{"num_hidden_layers": 14, "num_attention_heads": 9, "vocab_size": 8192, "norm_place": "pre", "norm_eps": 1e-05, "rope_theta": 10000.0, "tie_word_embeddings": false, "extras": ["capped logits"], "init_std_up": 0.0255, "beta1": 0.95, "weight_decay": 0.093, "warmup_steps": 61, "decay_fraction": 0.747, "train_tokens": 349800000}
Each number is 50 + 15 x the weight over its row's rms, rounded and kept within 0 to 99. Layers, rows and columns count from 0. The size before them is the row's rms in percent of the matrix's.

# layer 4 attention value, 576x384, rms 0.134, rows 11-29, columns 0-191
111:60 41 54 30 39 46 50 63 59 48 56 38 24 61 59 68 36 50 69 38 61 65 70 48 44 44 39 51 51 34 58 47 14 60 65 20 65 61 37 42 41 49 63 76 26 56 16 27 42 51 44 72 42 64 41 57 44 74 76 50 35 72 53 59 50 74 56 54 49 60 52 50 84 43 57 52 55 50 40 31 66 64 38 52 47 41 47 35 56 81 31 48 41 31 41 49 52 45 58 43 70 47 18 19 64 60 27 56 62 65 17 41 52 45 54 76 38 50 80 56 66 54 48 52 25 73 45 45 46 92 62 44 68 68 59 72 52 39 43 63 56 54 47 31 59 61 39 70 86 54 61 65 37 50 36 35 30 70 62 52 69 36 41 83 27 62 61 44 22 40 28 53 69 63 57 48 60 64 56 38 60 71 50 47 59 38 70 51 67 80 30 66
114:49 42 49 42 39 42 31 47 39 57 40 20 47 48 51 35 66 55 39 45 30 26 61 49 50 40 81 73 41 61 40 53 66 58 38 36 46 50 60 52 55 59 42 49 43 35 64 43 62 59 30 19 00 73 28 57 55 86 57 83 43 82 70 60 63 70 24 59 65 48 49 64 36 31 64 77 23 61 67 32 39 54 48 65 84 19 22 47 41 67 65 45 55 54 39 56 50 53 49 51 37 45 30 66 47 40 24 58 63 31 49 47 61 45 41 51 46 70 69 56 43 55 54 45 55 54 83 74 19 41 68 38 68 52 45 47 52 40 44 41 77 38 56 57 46 48 75 48 30 72 59 57 70 36 50 39 51 35 36 41 72 61 30 53 63 53 69 53 77 23 44 64 45 57 53 64 77 54 56 79 32 50 44 38 57 88 59 72 50 19 36 42
103:47 60 38 40 46 32 48 52 48 46 37 53 45 66 75 38 39 15 43 45 88 20 34 55 37 08 41 37 33 65 31 44 83 80 33 75 47 57 51 48 41 34 73 58 41 49 53 26 35 44 50 38 85 37 58 54 40 29 28 54 58 36 58 41 23 53 66 75 59 47 41 44 35 70 58 48 57 60 64 49 71 60 38 45 68 80 67 41 42 36 51 41 49 51 43 32 40 54 46 37 71 48 50 43 58 50 70 23 72 55 77 48 59 57 71 23 27 48 44 36 81 44 42 46 70 59 53 17 52 35 63 61 37 05 55 58 66 38 27 67 63 39 45 33 50 61 25 33 39 57 29 43 66 55 55 60 74 48 39 59 00 61 73 43 70 30 51 71 71 43 66 47 47 46 46 47 50 48 43 54 43 57 47 48 77 40 58 30 60 57 55 42
100:40 37 43 31 43 57 26 23 42 28 50 77 34 51 81 57 72 44 41 48 46 43 68 56 58 42 56 36 70 33 16 41 35 49 47 59 41 63 75 27 57 52 47 87 38 41 44 47 25 25 32 50 55 51 57 56 56 51 74 76 60 48 51 40 24 33 56 65 90 22 61 68 45 67 58 55 40 41 49 65 50 40 61 62 55 75 43 51 46 47 58 74 62 73 52 70 35 50 59 72 54 50 41 38 60 89 63 54 58 32 61 80 48 73 52 45 19 34 36 36 53 75 48 59 32 56 52 29 37 46 49 48 40 65 72 38 53 48 39 67 37 69 69 34 70 43 30 36 30 62 44 47 48 50 51 70 60 62 66 30 40 49 50 55 60 35 56 65 59 47 32 52 44 29 61 72 64 49 63 59 71 96 74 61 68 77 48 53 68 36 74 77
114:61 59 59 54 24 53 58 37 25 49 32 45 70 51 32 46 52 41 48 69 21 49 42 52 44 51 51 69 33 71 57 78 53 39 33 47 64 52 56 66 61 48 42 49 60 54 42 48 58 53 45 36 63 60 53 59 46 63 50 34 37 70 77 48 72 51 19 51 68 54 58 30 70 62 42 48 27 48 46 75 39 53 51 46 59 62 62 26 55 58 58 48 47 70 64 49 35 35 41 66 54 34 33 30 66 50 25 64 54 41 59 42 24 52 28 64 43 50 41 38 48 68 81 56 79 29 50 59 29 42 55 58 38 42 59 57 47 31 66 50 43 76 58 71 43 52 38 62 22 31 56 48 36 39 65 41 28 57 38 43 59 72 41 33 69 50 72 66 34 68 33 23 48 22 47 66 81 15 65 39 85 40 71 40 64 31 65 64 51 56 34 48
106:53 42 59 24 33 58 22 55 53 65 50 66 30 46 29 36 41 48 69 32 33 43 48 70 57 46 47 68 62 40 42 55 74 37 73 30 45 34 55 62 44 54 58 59 42 40 59 54 75 78 54 48 43 46 00 62 38 49 74 64 40 50 40 53 68 68 67 48 62 59 51 22 50 43 69 63 36 54 49 64 44 59 32 59 60 64 50 63 61 35 77 42 38 43 50 83 52 36 35 45 07 73 28 46 45 50 20 53 31 85 18 25 55 47 68 48 67 60 47 48 17 44 41 70 18 51 41 60 54 74 40 57 40 63 54 46 57 25 46 51 57 41 57 73 66 37 66 64 82 47 84 42 20 46 58 38 55 35 62 52 61 72 53 82 34 39 49 45 27 64 47 56 31 52 57 68 40 61 47 67 65 74 32 36 47 50 24 71 49 60 37 50
103:40 46 59 42 59 35 54 64 54 53 71 54 49 42 38 51 67 48 78 42 32 36 60 34 51 34 53 52 48 91 43 82 60 33 51 37 20 54 79 62 37 29 45 66 62 41 44 48 69 31 47 59 64 21 63 53 39 40 52 38 40 54 82 54 90 29 48 48 36 63 64 47 54 64 32 60 56 47 72 47 53 59 52 66 66 27 31 30 41 44 62 39 34 38 41 55 32 38 63 50 35 31 59 29 43 43 46 71 48 83 33 49 58 48 21 55 41 51 40 37 43 41 55 28 58 23 55 74 29 64 28 71 29 72 50 54 52 18 60 62 39 43 57 42 49 35 32 45 57 33 59 29 56 41 54 37 63 63 53 67 57 53 55 60 57 31 51 58 16 46 53 34 57 77 65 68 35 49 37 45 58 76 52 32 50 51 56 51 47 50 37 21
115:46 57 60 65 68 51 41 52 59 38 42 45 35 63 59 83 61 45 40 40 37 29 30 46 56 53 42 22 29 37 62 41 70 46 37 74 67 52 53 43 61 86 21 28 87 72 49 34 53 86 48 65 30 51 35 54 38 73 17 59 37 77 26 58 43 37 62 45 44 56 51 50 25 73 32 60 38 34 40 47 49 45 52 74 57 47 71 54 65 59 62 33 60 58 44 43 70 54 41 51 39 65 44 54 59 64 56 38 48 24 45 62 35 65 31 45 42 68 29 52 71 49 43 63 47 46 46 54 73 61 70 42 32 39 27 56 73 51 45 49 69 31 42 70 47 69 51 22 77 86 46 45 42 55 44 52 53 25 57 65 34 74 33 38 19 46 57 64 66 93 53 53 38 32 46 66 56 49 56 47 51 63 50 43 75 46 48 38 56 72 47 59
102:71 67 43 48 57 48 47 53 66 48 44 23 57 70 53 48 37 50 51 47 52 33 58 29 29 43 29 50 58 39 54 47 51 55 46 66 39 65 66 50 30 59 46 26 62 57 61 23 43 70 61 56 46 73 71 26 35 56 36 61 57 61 39 83 58 45 18 59 39 71 50 36 43 39 39 53 49 54 49 42 36 18 69 69 50 43 25 40 60 19 56 48 43 51 52 22 69 50 44 23 15 46 36 71 48 43 45 53 50 70 42 40 56 31 60 31 45 46 70 26 48 27 32 44 65 67 45 53 45 44 59 58 56 41 22 54 59 65 18 46 91 38 21 32 42 61 25 36 46 67 56 56 49 65 61 64 55 34 59 78 33 53 47 70 56 46 64 66 46 59 42 82 39 65 22 41 41 34 39 55 46 49 48 53 57 51 24 40 25 62 38 52
110:58 47 43 63 62 52 28 43 57 64 47 90 77 77 55 52 58 44 65 44 43 37 56 67 49 53 73 42 66 49 37 56 63 41 51 77 77 65 69 68 54 27 32 47 52 36 39 67 54 51 45 37 91 44 46 49 32 48 56 28 50 48 49 46 38 46 51 47 31 24 56 41 29 67 44 39 51 59 40 68 44 46 52 59 80 50 47 24 46 18 41 72 46 54 75 43 66 38 54 54 66 37 44 22 34 40 50 49 57 63 38 46 24 51 53 45 81 21 56 53 51 53 74 47 38 49 54 46 70 55 52 76 51 53 34 77 31 51 59 36 46 64 49 65 33 55 37 63 28 28 48 45 35 66 28 64 46 51 56 42 53 68 45 75 52 42 82 45 25 84 38 67 43 18 62 40 30 71 54 99 83 48 77 32 52 37 68 21 68 58 48 62
111:35 25 46 40 75 33 59 36 54 57 51 66 42 78 53 56 58 46 54 60 42 48 44 80 46 42 45 59 34 55 62 64 58 37 42 25 64 57 60 34 60 78 35 45 43 40 52 34 52 57 18 50 48 35 27 60 44 55 47 65 25 55 31 75 31 76 59 29 56 61 60 74 38 51 37 30 55 58 36 30 50 44 28 52 75 67 28 78 35 19 43 26 49 47 49 66 71 55 45 61 35 55 40 60 55 63 80 48 53 45 68 40 55 45 34 71 34 69 38 54 49 63 34 28 53 46 52 40 52 56 52 46 63 60 41 55 41 32 53 51 57 46 24 60 49 44 59 43 44 23 25 70 70 68 46 57 89 50 38 54 92 92 38 26 50 27 34 65 50 48 12 37 84 58 48 36 61 54 39 69 32 51 40 71 61 57 46 41 32 65 74 46
111:52 52 23 62 38 55 35 69 61 51 47 90 72 36 50 51 69 33 58 51 56 32 23 45 48 51 69 53 69 82 59 63 45 56 55 13 44 38 45 39 47 47 48 26 44 66 49 67 72 40 67 27 44 64 34 70 50 32 39 30 70 64 76 42 56 30 52 73 33 50 39 25 26 35 00 31 56 29 35 73 50 75 42 57 81 42 62 32 46 42 40 39 46 48 54 23 29 42 39 43 59 52 65 50 34 31 66 43 34 64 44 44 27 56 35 36 71 87 48 69 57 69 60 34 42 34 61 74 68 28 40 45 71 37 29 56 51 22 66 47 80 55 76 59 49 27 45 72 57 42 44 59 49 36 67 47 54 54 42 49 67 65 41 42 65 36 11 66 61 75 58 44 60 54 65 44 40 38 65 80 39 65 28 41 74 39 46 73 48 55 35 50
116:20 49 78 42 53 58 43 55 49 50 39 44 34 51 47 64 31 52 43 44 52 69 54 65 39 65 36 55 65 21 53 46 38 52 47 23 26 31 45 64 35 47 50 64 43 69 52 60 51 26 56 70 33 37 38 40 68 47 64 55 52 45 82 50 59 34 49 22 74 42 62 55 41 43 60 51 41 37 69 51 90 59 70 51 34 45 18 40 45 36 43 44 59 63 33 55 32 46 69 78 64 67 59 67 61 56 49 84 27 70 55 46 68 66 66 91 32 41 48 68 39 63 48 34 61 26 39 49 22 52 48 08 54 58 40 50 68 65 38 64 20 60 63 56 35 49 62 48 76 86 57 80 61 29 69 48 61 59 45 47 53 54 59 24 30 54 27 43 51 49 53 50 71 55 65 60 69 27 33 25 49 50 66 49 52 24 57 67 17 64 51 48
110:42 67 52 54 47 50 45 66 50 40 38 21 36 39 62 32 37 57 54 50 56 57 46 58 51 60 21 34 40 37 34 30 26 69 41 56 36 26 57 74 38 25 65 85 34 60 66 50 43 28 38 87 46 61 65 43 78 69 34 65 78 58 17 44 50 26 71 48 50 41 50 77 31 62 69 48 38 34 54 55 57 64 60 43 28 61 73 42 45 40 16 58 51 69 32 38 36 81 60 54 48 61 64 47 81 60 27 43 68 44 23 57 15 41 28 65 53 58 53 35 59 54 46 32 46 49 43 19 36 64 48 51 66 76 33 39 85 50 43 50 48 43 41 70 64 51 47 58 44 51 70 39 51 59 47 59 37 67 50 53 39 19 60 54 42 65 49 86 69 50 44 48 80 40 53 68 60 29 36 28 63 63 45 40 48 86 46 43 52 35 57 41
104:43 29 30 46 43 64 31 50 58 29 63 28 62 31 71 66 76 53 40 29 29 56 52 58 72 54 58 19 42 44 39 55 61 50 34 34 46 60 59 61 90 34 42 62 53 63 37 66 60 57 48 48 47 35 63 54 63 37 21 61 12 37 55 53 46 34 50 54 54 42 48 53 60 57 36 58 52 67 50 45 54 71 41 36 48 31 54 43 54 76 29 67 57 00 40 79 47 00 42 29 67 27 32 60 65 26 21 36 62 31 39 55 41 06 62 58 41 47 47 63 69 15 67 61 62 35 66 62 54 26 45 72 36 50 63 46 74 59 30 53 49 63 66 43 56 29 60 31 27 59 50 44 37 20 41 37 45 52 36 68 62 41 56 75 67 47 79 53 54 57 53 51 63 29 41 74 43 72 55 66 66 63 65 39 46 56 56 67 42 40 25 44
106:42 49 55 35 49 82 27 41 45 28 66 67 50 38 48 50 34 40 51 42 34 29 74 27 42 42 55 70 34 50 23 78 14 48 58 24 43 69 90 54 45 32 62 66 66 43 22 63 39 36 52 45 42 55 51 51 50 69 44 57 52 86 32 64 39 57 51 58 80 47 34 42 31 49 39 27 49 46 50 37 67 69 28 34 34 74 55 44 45 43 61 44 42 57 66 60 40 23 63 25 29 65 55 67 77 55 30 54 59 62 46 35 46 35 58 57 27 30 50 57 36 60 53 48 46 46 46 43 58 48 54 71 34 57 61 43 72 20 43 28 65 53 54 42 76 27 35 45 34 25 65 25 48 28 90 71 56 79 41 66 55 53 51 62 51 40 62 72 42 73 29 50 46 31 62 85 46 58 70 75 78 65 44 45 45 80 28 57 58 61 49 44
108:18 67 78 44 63 40 66 69 64 77 51 32 59 53 57 77 28 51 34 56 29 68 34 40 54 09 60 61 35 56 37 35 54 64 47 91 43 68 79 56 25 71 47 54 62 47 46 43 57 29 79 70 40 20 40 47 47 47 64 25 39 54 63 55 61 52 45 39 46 47 40 28 51 57 43 64 50 62 99 37 56 65 48 39 55 36 37 40 41 48 30 38 40 54 39 61 51 52 39 61 67 64 76 59 62 54 70 36 55 55 69 39 59 46 56 59 49 32 33 74 60 35 53 49 69 58 78 62 57 79 50 44 33 43 67 70 54 41 55 50 43 55 45 34 59 52 67 63 40 34 33 46 33 47 64 52 58 53 16 44 52 51 65 26 57 43 48 64 24 42 73 43 31 46 50 56 56 50 54 46 45 01 62 41 31 43 69 52 51 43 63 24
110:14 75 78 86 55 41 63 56 37 37 47 38 64 47 50 49 17 31 22 50 58 19 34 38 40 58 49 58 63 43 52 70 65 63 23 44 42 54 49 69 09 50 22 66 17 62 53 69 38 37 43 65 75 55 54 53 52 79 66 41 51 49 62 30 52 49 66 40 46 57 47 52 52 58 55 64 24 38 56 47 72 65 46 57 37 61 23 17 90 37 58 48 02 63 35 54 38 60 37 50 55 51 44 44 85 35 29 75 59 55 57 52 36 55 45 54 46 84 58 54 44 53 46 50 77 47 67 52 20 52 54 54 44 26 50 59 61 50 30 58 40 21 44 72 50 51 66 57 60 47 59 59 47 55 48 52 43 31 57 50 43 74 58 64 34 46 47 47 31 68 47 45 73 68 50 75 67 44 23 52 45 33 16 32 40 30 44 37 44 57 46 52
109:39 28 52 72 39 54 30 51 38 40 49 68 54 55 46 41 39 38 37 23 50 48 52 60 48 54 61 44 36 56 53 58 68 61 28 46 49 61 72 65 56 42 70 59 20 72 58 57 70 59 74 55 64 71 21 52 64 57 22 40 47 46 43 30 50 51 53 54 57 63 40 24 31 34 29 64 30 49 37 58 31 84 50 69 59 68 56 41 63 72 46 39 29 37 58 51 13 69 42 36 61 70 50 75 53 58 31 52 62 76 25 40 69 23 68 39 47 64 43 64 43 37 49 33 53 53 54 56 50 37 43 62 25 47 41 59 54 42 45 61 40 17 69 51 67 62 27 47 34 43 60 13 44 60 48 25 70 47 46 66 33 72 57 64 49 53 38 57 66 50 29 52 65 57 49 85 62 49 39 41 48 55 39 29 20 58 40 57 45 71 56 70
# layer 4 attention output (transposed), 576x384, rms 0.127, rows 11-28, columns 0-191
105:50 67 53 47 62 37 52 41 45 39 47 36 74 20 50 37 44 55 35 49 71 32 41 53 52 55 29 62 47 45 56 53 39 62 42 67 62 42 50 39 69 35 45 62 42 69 73 52 29 30 57 33 37 45 72 27 54 74 64 69 54 70 42 58 55 43 51 43 53 56 46 55 26 42 27 37 42 38 58 25 71 46 44 32 45 61 21 75 35 39 59 57 50 62 61 38 55 48 52 64 55 36 44 50 43 36 56 16 47 55 43 30 49 20 64 24 51 37 19 33 42 37 29 51 54 52 48 26 14 46 39 41 20 50 48 46 53 43 27 42 61 51 86 44 46 65 46 68 60 30 60 56 56 41 39 38 59 64 53 70 70 49 46 35 57 48 54 69 59 74 58 50 33 23 62 59 67 76 62 47 52 35 43 49 57 40 64 63 69 49 52 27
109:47 45 61 63 65 36 52 41 36 52 50 58 35 46 61 49 52 74 41 35 62 43 49 57 52 66 46 61 38 19 67 01 42 39 31 49 50 29 51 47 74 49 59 29 74 55 72 66 27 38 47 26 48 47 46 31 15 61 55 37 44 59 33 43 55 59 61 51 54 44 70 40 37 42 39 39 52 21 59 62 65 58 44 38 84 61 70 68 30 26 74 37 31 43 59 28 77 59 50 46 54 48 62 34 55 41 24 35 52 34 40 54 68 37 28 60 42 71 69 49 39 58 44 33 55 42 38 53 97 39 57 24 50 59 54 35 58 58 77 54 89 59 36 36 47 66 69 53 56 41 51 32 18 33 68 52 40 55 57 71 65 36 40 62 56 48 40 39 50 41 40 56 44 65 52 59 51 27 56 41 33 41 55 44 36 42 44 33 63 27 59 72
100:52 54 60 53 52 54 29 39 72 50 54 60 55 52 43 28 44 27 30 59 72 50 55 72 40 44 87 47 62 31 49 86 27 42 69 13 35 75 62 48 22 62 44 70 22 37 71 60 67 28 58 51 52 19 63 69 70 41 52 43 68 37 53 41 56 43 47 47 43 48 63 55 65 68 41 53 35 60 32 45 37 40 41 69 51 50 33 41 44 55 26 55 58 42 42 55 51 46 49 38 34 31 46 73 30 50 77 54 60 58 47 53 62 62 58 48 20 18 61 48 27 42 79 43 28 63 47 66 49 35 69 43 35 40 63 69 70 19 65 52 51 64 38 61 56 49 42 11 41 44 75 72 52 75 24 55 54 53 39 42 78 33 55 30 28 42 80 58 52 67 57 49 48 54 75 37 45 51 52 59 68 46 56 40 43 40 64 30 49 40 41 52
096:38 21 44 49 56 32 48 41 71 73 44 60 64 44 40 54 53 42 47 56 46 50 56 53 67 08 47 58 58 41 40 73 40 48 43 40 06 53 80 43 48 54 64 46 61 52 68 45 53 40 64 89 40 63 69 44 79 44 28 48 43 76 66 51 56 51 48 56 71 80 41 72 39 56 43 70 43 69 35 38 25 23 38 49 49 61 49 48 47 27 60 50 59 46 41 61 36 80 43 32 58 14 63 25 46 67 55 46 57 52 64 48 31 40 64 58 58 49 50 14 41 38 48 65 39 40 58 54 26 44 65 45 38 57 43 49 54 41 35 54 68 34 50 42 56 30 45 58 85 47 52 65 41 59 28 73 58 42 34 53 57 39 58 11 64 49 53 51 36 48 52 37 69 61 52 36 36 63 20 70 52 38 50 48 28 55 73 65 55 55 25 56
112:20 27 68 66 27 48 59 42 46 48 33 47 32 46 36 48 36 47 68 39 49 59 56 48 44 34 44 42 48 29 23 57 49 42 73 60 58 55 72 53 68 29 58 24 77 53 28 45 62 42 36 62 70 43 65 64 60 40 67 28 49 48 37 13 46 40 54 19 59 56 61 50 54 44 49 89 19 60 59 41 52 63 39 30 57 68 57 49 29 54 93 21 46 23 58 41 27 72 41 66 42 43 50 53 62 45 23 18 57 45 39 49 68 46 39 54 41 55 25 57 46 75 45 53 46 65 46 53 66 50 72 72 32 66 56 44 21 65 31 50 52 58 42 15 47 41 76 42 62 47 33 53 67 42 30 32 41 66 30 42 36 51 33 68 55 58 38 62 57 36 54 57 47 59 48 31 25 64 50 44 36 46 52 53 43 47 40 46 43 51 32 45
107:61 61 64 49 59 58 45 59 42 53 52 41 62 83 60 84 83 71 78 59 55 58 53 41 61 60 58 72 65 54 75 57 28 61 16 72 68 45 33 38 61 64 33 36 68 53 56 55 44 59 47 36 51 76 46 43 31 74 67 53 45 51 71 39 60 25 73 40 50 51 41 34 58 35 53 36 61 52 41 43 46 53 55 84 59 50 74 54 64 37 78 38 74 92 37 45 70 51 64 43 42 66 65 46 59 54 55 56 28 58 48 59 26 45 50 39 49 72 37 43 72 48 42 44 40 44 46 33 37 65 49 44 70 52 48 49 43 47 69 13 58 54 56 34 47 68 65 56 47 72 39 73 54 43 74 51 46 52 78 42 37 63 79 54 64 35 53 24 35 42 61 91 41 44 41 59 68 51 52 50 50 86 60 63 65 59 37 66 51 13 44 25
097:77 55 66 35 29 56 60 45 37 21 41 52 30 76 57 52 56 76 72 54 34 46 53 53 43 33 58 64 75 43 63 47 82 47 46 71 65 34 53 74 43 25 44 40 57 60 35 70 54 50 46 30 45 56 46 53 49 38 83 78 66 48 52 67 51 54 36 52 46 48 39 34 62 45 38 48 33 51 59 53 57 44 39 67 61 78 45 47 49 75 59 38 41 53 36 31 39 41 53 69 32 76 24 40 46 48 32 27 65 26 64 65 35 49 44 55 23 62 48 28 35 75 57 50 58 60 59 45 77 50 57 53 40 57 58 61 44 64 49 54 55 43 53 23 62 40 57 62 65 80 37 68 41 68 55 29 45 62 62 45 60 56 39 70 40 35 44 57 66 56 58 56 53 70 17 80 61 29 45 38 44 47 65 41 62 30 38 45 39 31 84 54
112:48 55 49 06 55 41 45 32 58 44 50 70 43 34 43 63 41 24 41 49 47 63 31 63 33 32 56 45 44 67 63 27 54 20 68 26 49 46 34 33 61 60 58 47 53 57 55 36 31 47 49 69 74 56 59 62 71 57 57 42 61 64 68 34 37 53 56 67 57 43 30 44 62 34 54 45 60 68 47 63 53 81 52 48 22 53 43 40 38 63 35 43 32 55 68 46 47 58 70 47 36 29 52 50 54 45 42 74 41 61 75 44 38 51 55 53 46 42 61 60 62 45 39 34 52 57 67 32 40 49 40 62 78 71 48 45 46 40 61 51 45 47 58 49 53 77 45 18 58 39 74 35 43 40 55 50 50 45 43 25 32 83 72 45 56 39 62 46 46 13 56 50 44 29 44 58 49 59 78 34 64 66 55 55 43 76 34 56 65 65 23 77
097:44 73 54 47 72 40 27 42 50 62 46 53 57 47 47 53 54 59 37 41 37 57 59 58 57 58 65 48 44 61 94 11 79 51 67 59 84 29 44 68 32 67 21 62 47 25 32 53 86 62 14 20 48 55 48 47 24 55 61 70 84 34 64 51 75 65 46 68 32 35 57 30 64 44 53 24 56 58 52 55 49 61 36 55 70 40 37 49 57 80 24 53 48 51 54 46 65 60 40 58 51 76 81 61 48 39 49 53 60 14 34 50 52 50 54 41 36 32 56 70 56 52 50 50 55 51 39 49 59 30 47 42 62 78 37 37 27 44 77 19 65 60 32 46 41 60 55 34 35 55 61 60 46 66 42 53 59 48 68 69 63 38 40 60 48 53 67 00 76 52 48 47 59 39 52 56 55 53 67 35 65 43 71 57 61 34 59 46 29 39 60 66
106:36 42 76 44 46 35 42 41 62 51 48 21 17 59 47 43 68 53 22 22 52 56 67 59 51 11 52 58 70 86 46 75 52 42 76 65 55 28 67 50 33 54 59 45 45 38 47 18 54 72 20 45 41 65 42 33 38 31 69 61 47 46 45 43 83 62 29 29 53 48 35 49 51 48 45 40 37 28 27 59 41 45 51 57 61 42 30 34 51 69 52 47 40 34 18 58 36 62 34 54 34 34 71 81 60 37 27 43 56 39 41 29 53 54 66 27 49 56 53 36 54 50 38 65 45 64 61 24 29 47 28 48 54 34 41 58 18 35 38 51 37 47 48 38 52 24 55 44 32 43 66 36 71 71 48 43 21 64 56 23 30 30 36 42 51 45 42 40 59 44 52 52 67 21 60 54 56 43 36 54 68 54 55 61 48 51 39 77 49 37 73 37
109:60 19 60 45 52 67 39 51 49 35 46 66 18 22 77 57 70 34 69 72 58 58 48 56 35 61 58 55 37 55 28 52 53 53 27 53 34 58 51 32 48 57 49 58 60 52 72 44 29 32 66 51 60 36 65 41 23 74 51 20 58 75 66 58 40 47 63 57 29 61 53 46 52 50 46 49 54 71 66 30 56 60 56 49 23 67 56 44 63 44 31 52 57 49 41 58 52 51 49 42 53 46 42 58 72 58 46 67 45 39 42 29 46 54 53 68 68 37 46 58 55 28 47 43 38 36 30 36 84 52 42 58 60 67 41 46 60 52 46 74 47 60 46 55 31 38 54 47 59 52 72 39 50 38 37 42 40 69 35 36 56 55 43 52 19 22 75 65 28 41 46 47 37 55 78 51 70 47 53 51 62 60 59 20 65 53 40 65 55 68 70 66
111:68 27 51 47 30 57 24 78 67 56 37 53 41 62 26 58 55 54 67 26 34 34 60 46 36 54 47 52 64 82 70 60 62 35 60 49 49 42 43 43 43 44 47 35 41 35 72 40 63 32 24 59 55 12 54 06 33 19 51 40 52 47 41 56 61 45 36 43 42 16 41 67 41 58 65 42 24 55 56 52 65 84 61 50 61 25 78 42 36 55 50 52 35 41 24 47 61 77 66 57 49 62 59 49 48 51 67 48 57 70 37 47 40 69 64 57 73 63 41 53 66 46 57 20 45 52 53 56 68 33 47 82 48 49 41 43 73 63 54 39 54 70 39 39 64 52 75 18 10 38 49 36 59 79 51 33 55 45 47 47 51 48 52 55 23 41 36 40 46 55 67 63 50 19 55 54 51 43 57 32 55 35 37 49 53 60 33 73 37 40 55 64
113:55 47 44 67 42 77 45 46 66 56 39 65 59 65 42 56 45 48 96 73 43 39 35 58 45 64 48 31 48 42 33 38 53 50 47 57 34 45 51 32 42 25 54 31 50 29 54 68 29 62 69 42 27 44 62 75 47 66 32 48 67 69 54 60 40 35 83 42 68 71 48 50 28 70 20 59 78 83 41 78 46 46 64 46 53 76 63 51 49 53 64 50 50 54 74 38 55 47 54 17 40 48 57 29 49 48 58 75 64 60 48 49 12 54 75 69 36 60 44 45 59 48 31 35 41 47 53 53 54 48 56 49 30 50 40 44 58 43 32 43 76 46 36 63 44 40 28 46 59 52 38 28 57 62 46 77 44 78 53 56 44 58 57 49 54 39 51 59 18 59 20 43 46 70 41 28 56 49 56 38 45 69 54 61 43 60 54 34 69 62 39 64
102:38 72 54 54 47 38 33 51 42 68 61 93 49 64 57 71 47 32 50 43 53 58 54 44 38 49 14 60 59 30 22 70 32 78 56 44 23 69 68 25 52 41 45 36 74 56 77 57 59 46 70 74 43 57 56 79 68 42 47 37 48 51 49 60 33 27 60 58 45 37 39 69 22 63 50 50 35 24 81 49 65 47 54 74 32 35 63 42 26 53 51 60 71 38 39 37 15 30 16 65 48 48 41 43 47 56 59 70 57 62 70 34 50 68 69 42 53 67 48 64 33 26 60 66 47 58 40 56 53 80 86 35 52 31 62 44 55 58 45 51 51 32 65 53 81 47 55 44 54 37 55 39 36 53 43 47 68 20 57 72 48 47 38 19 61 82 26 70 52 39 47 52 56 52 43 50 44 71 52 64 49 53 44 38 57 57 56 44 61 45 33 44
106:50 61 50 43 38 54 71 31 37 75 71 30 47 57 39 64 57 55 40 38 60 41 40 51 47 53 15 45 74 66 46 43 35 62 48 41 67 33 71 52 54 38 55 44 75 77 57 56 39 52 55 43 42 41 33 46 56 26 66 45 32 45 23 18 49 42 47 65 57 43 56 53 65 56 66 59 76 31 44 54 37 63 35 40 54 44 65 35 23 49 71 42 74 70 60 32 50 48 46 42 37 37 46 31 32 52 53 30 39 51 64 53 44 32 12 29 61 56 75 59 31 67 49 56 53 56 78 58 73 64 67 29 47 28 66 43 43 61 88 52 52 57 47 34 48 65 89 56 67 42 75 36 48 77 52 67 58 55 72 56 45 67 66 74 43 51 41 18 54 45 33 47 27 77 26 52 65 20 64 85 33 32 52 49 50 48 52 38 67 07 43 46
105:30 39 51 53 31 55 35 48 70 62 45 76 46 64 48 59 68 62 64 52 44 45 83 62 54 65 36 66 54 55 46 73 23 53 37 59 30 65 64 49 43 57 15 63 71 36 80 52 83 60 64 51 67 39 56 55 40 46 69 57 58 56 69 39 44 26 54 49 65 53 77 66 51 67 64 63 51 62 56 27 25 55 41 58 48 50 47 36 37 49 74 25 44 88 24 57 50 56 64 83 41 44 71 07 44 59 70 39 75 71 75 29 31 52 46 45 64 58 31 40 46 37 51 35 56 45 54 36 53 62 72 72 60 41 47 63 40 53 49 40 64 42 65 23 63 63 60 61 68 49 62 58 52 73 42 57 86 33 41 51 54 73 23 63 44 71 55 62 46 68 60 55 52 62 47 32 68 62 27 75 52 39 55 43 78 34 58 67 59 11 31 53
103:57 52 48 53 56 36 49 49 51 29 56 81 62 64 72 41 57 48 76 58 65 67 39 64 72 69 62 63 62 36 31 53 26 48 68 44 47 78 22 31 64 45 49 34 52 28 57 65 38 66 47 31 42 26 36 51 24 40 38 55 57 44 60 55 17 76 76 52 62 68 45 56 70 75 51 47 53 53 06 70 63 47 52 50 39 64 53 44 66 55 54 68 49 54 52 53 51 24 59 35 18 33 60 67 34 56 55 57 73 40 34 46 66 55 46 60 49 44 75 44 50 63 54 49 50 06 33 69 66 41 53 55 54 40 51 73 53 23 51 61 56 74 47 38 53 39 16 72 32 72 60 60 70 70 52 51 38 59 63 54 67 55 64 44 30 66 64 72 53 31 36 39 31 76 47 34 63 28 50 71 34 80 62 51 53 29 34 27 51 33 41 52
109:50 64 51 69 63 67 25 39 53 52 53 57 17 67 70 69 38 71 51 58 50 41 49 77 61 40 79 70 75 37 53 41 12 26 51 59 49 60 52 24 41 58 37 36 42 44 55 48 53 54 63 47 44 30 44 64 69 54 46 31 92 07 79 48 35 52 99 28 53 43 60 51 38 50 60 54 44 51 48 55 56 47 62 67 70 56 73 48 37 60 59 66 42 59 53 52 37 26 55 58 26 48 43 60 36 52 35 48 56 25 50 61 37 70 40 70 24 59 49 84 63 74 52 23 35 69 06 38 89 42 44 42 55 44 56 53 20 39 38 68 44 48 33 46 50 45 62 15 54 60 46 52 80 43 29 72 71 58 55 57 57 20 33 34 32 63 41 42 42 60 33 83 54 45 26 48 37 44 47 42 61 82 63 55 71 48 43 47 57 29 54 29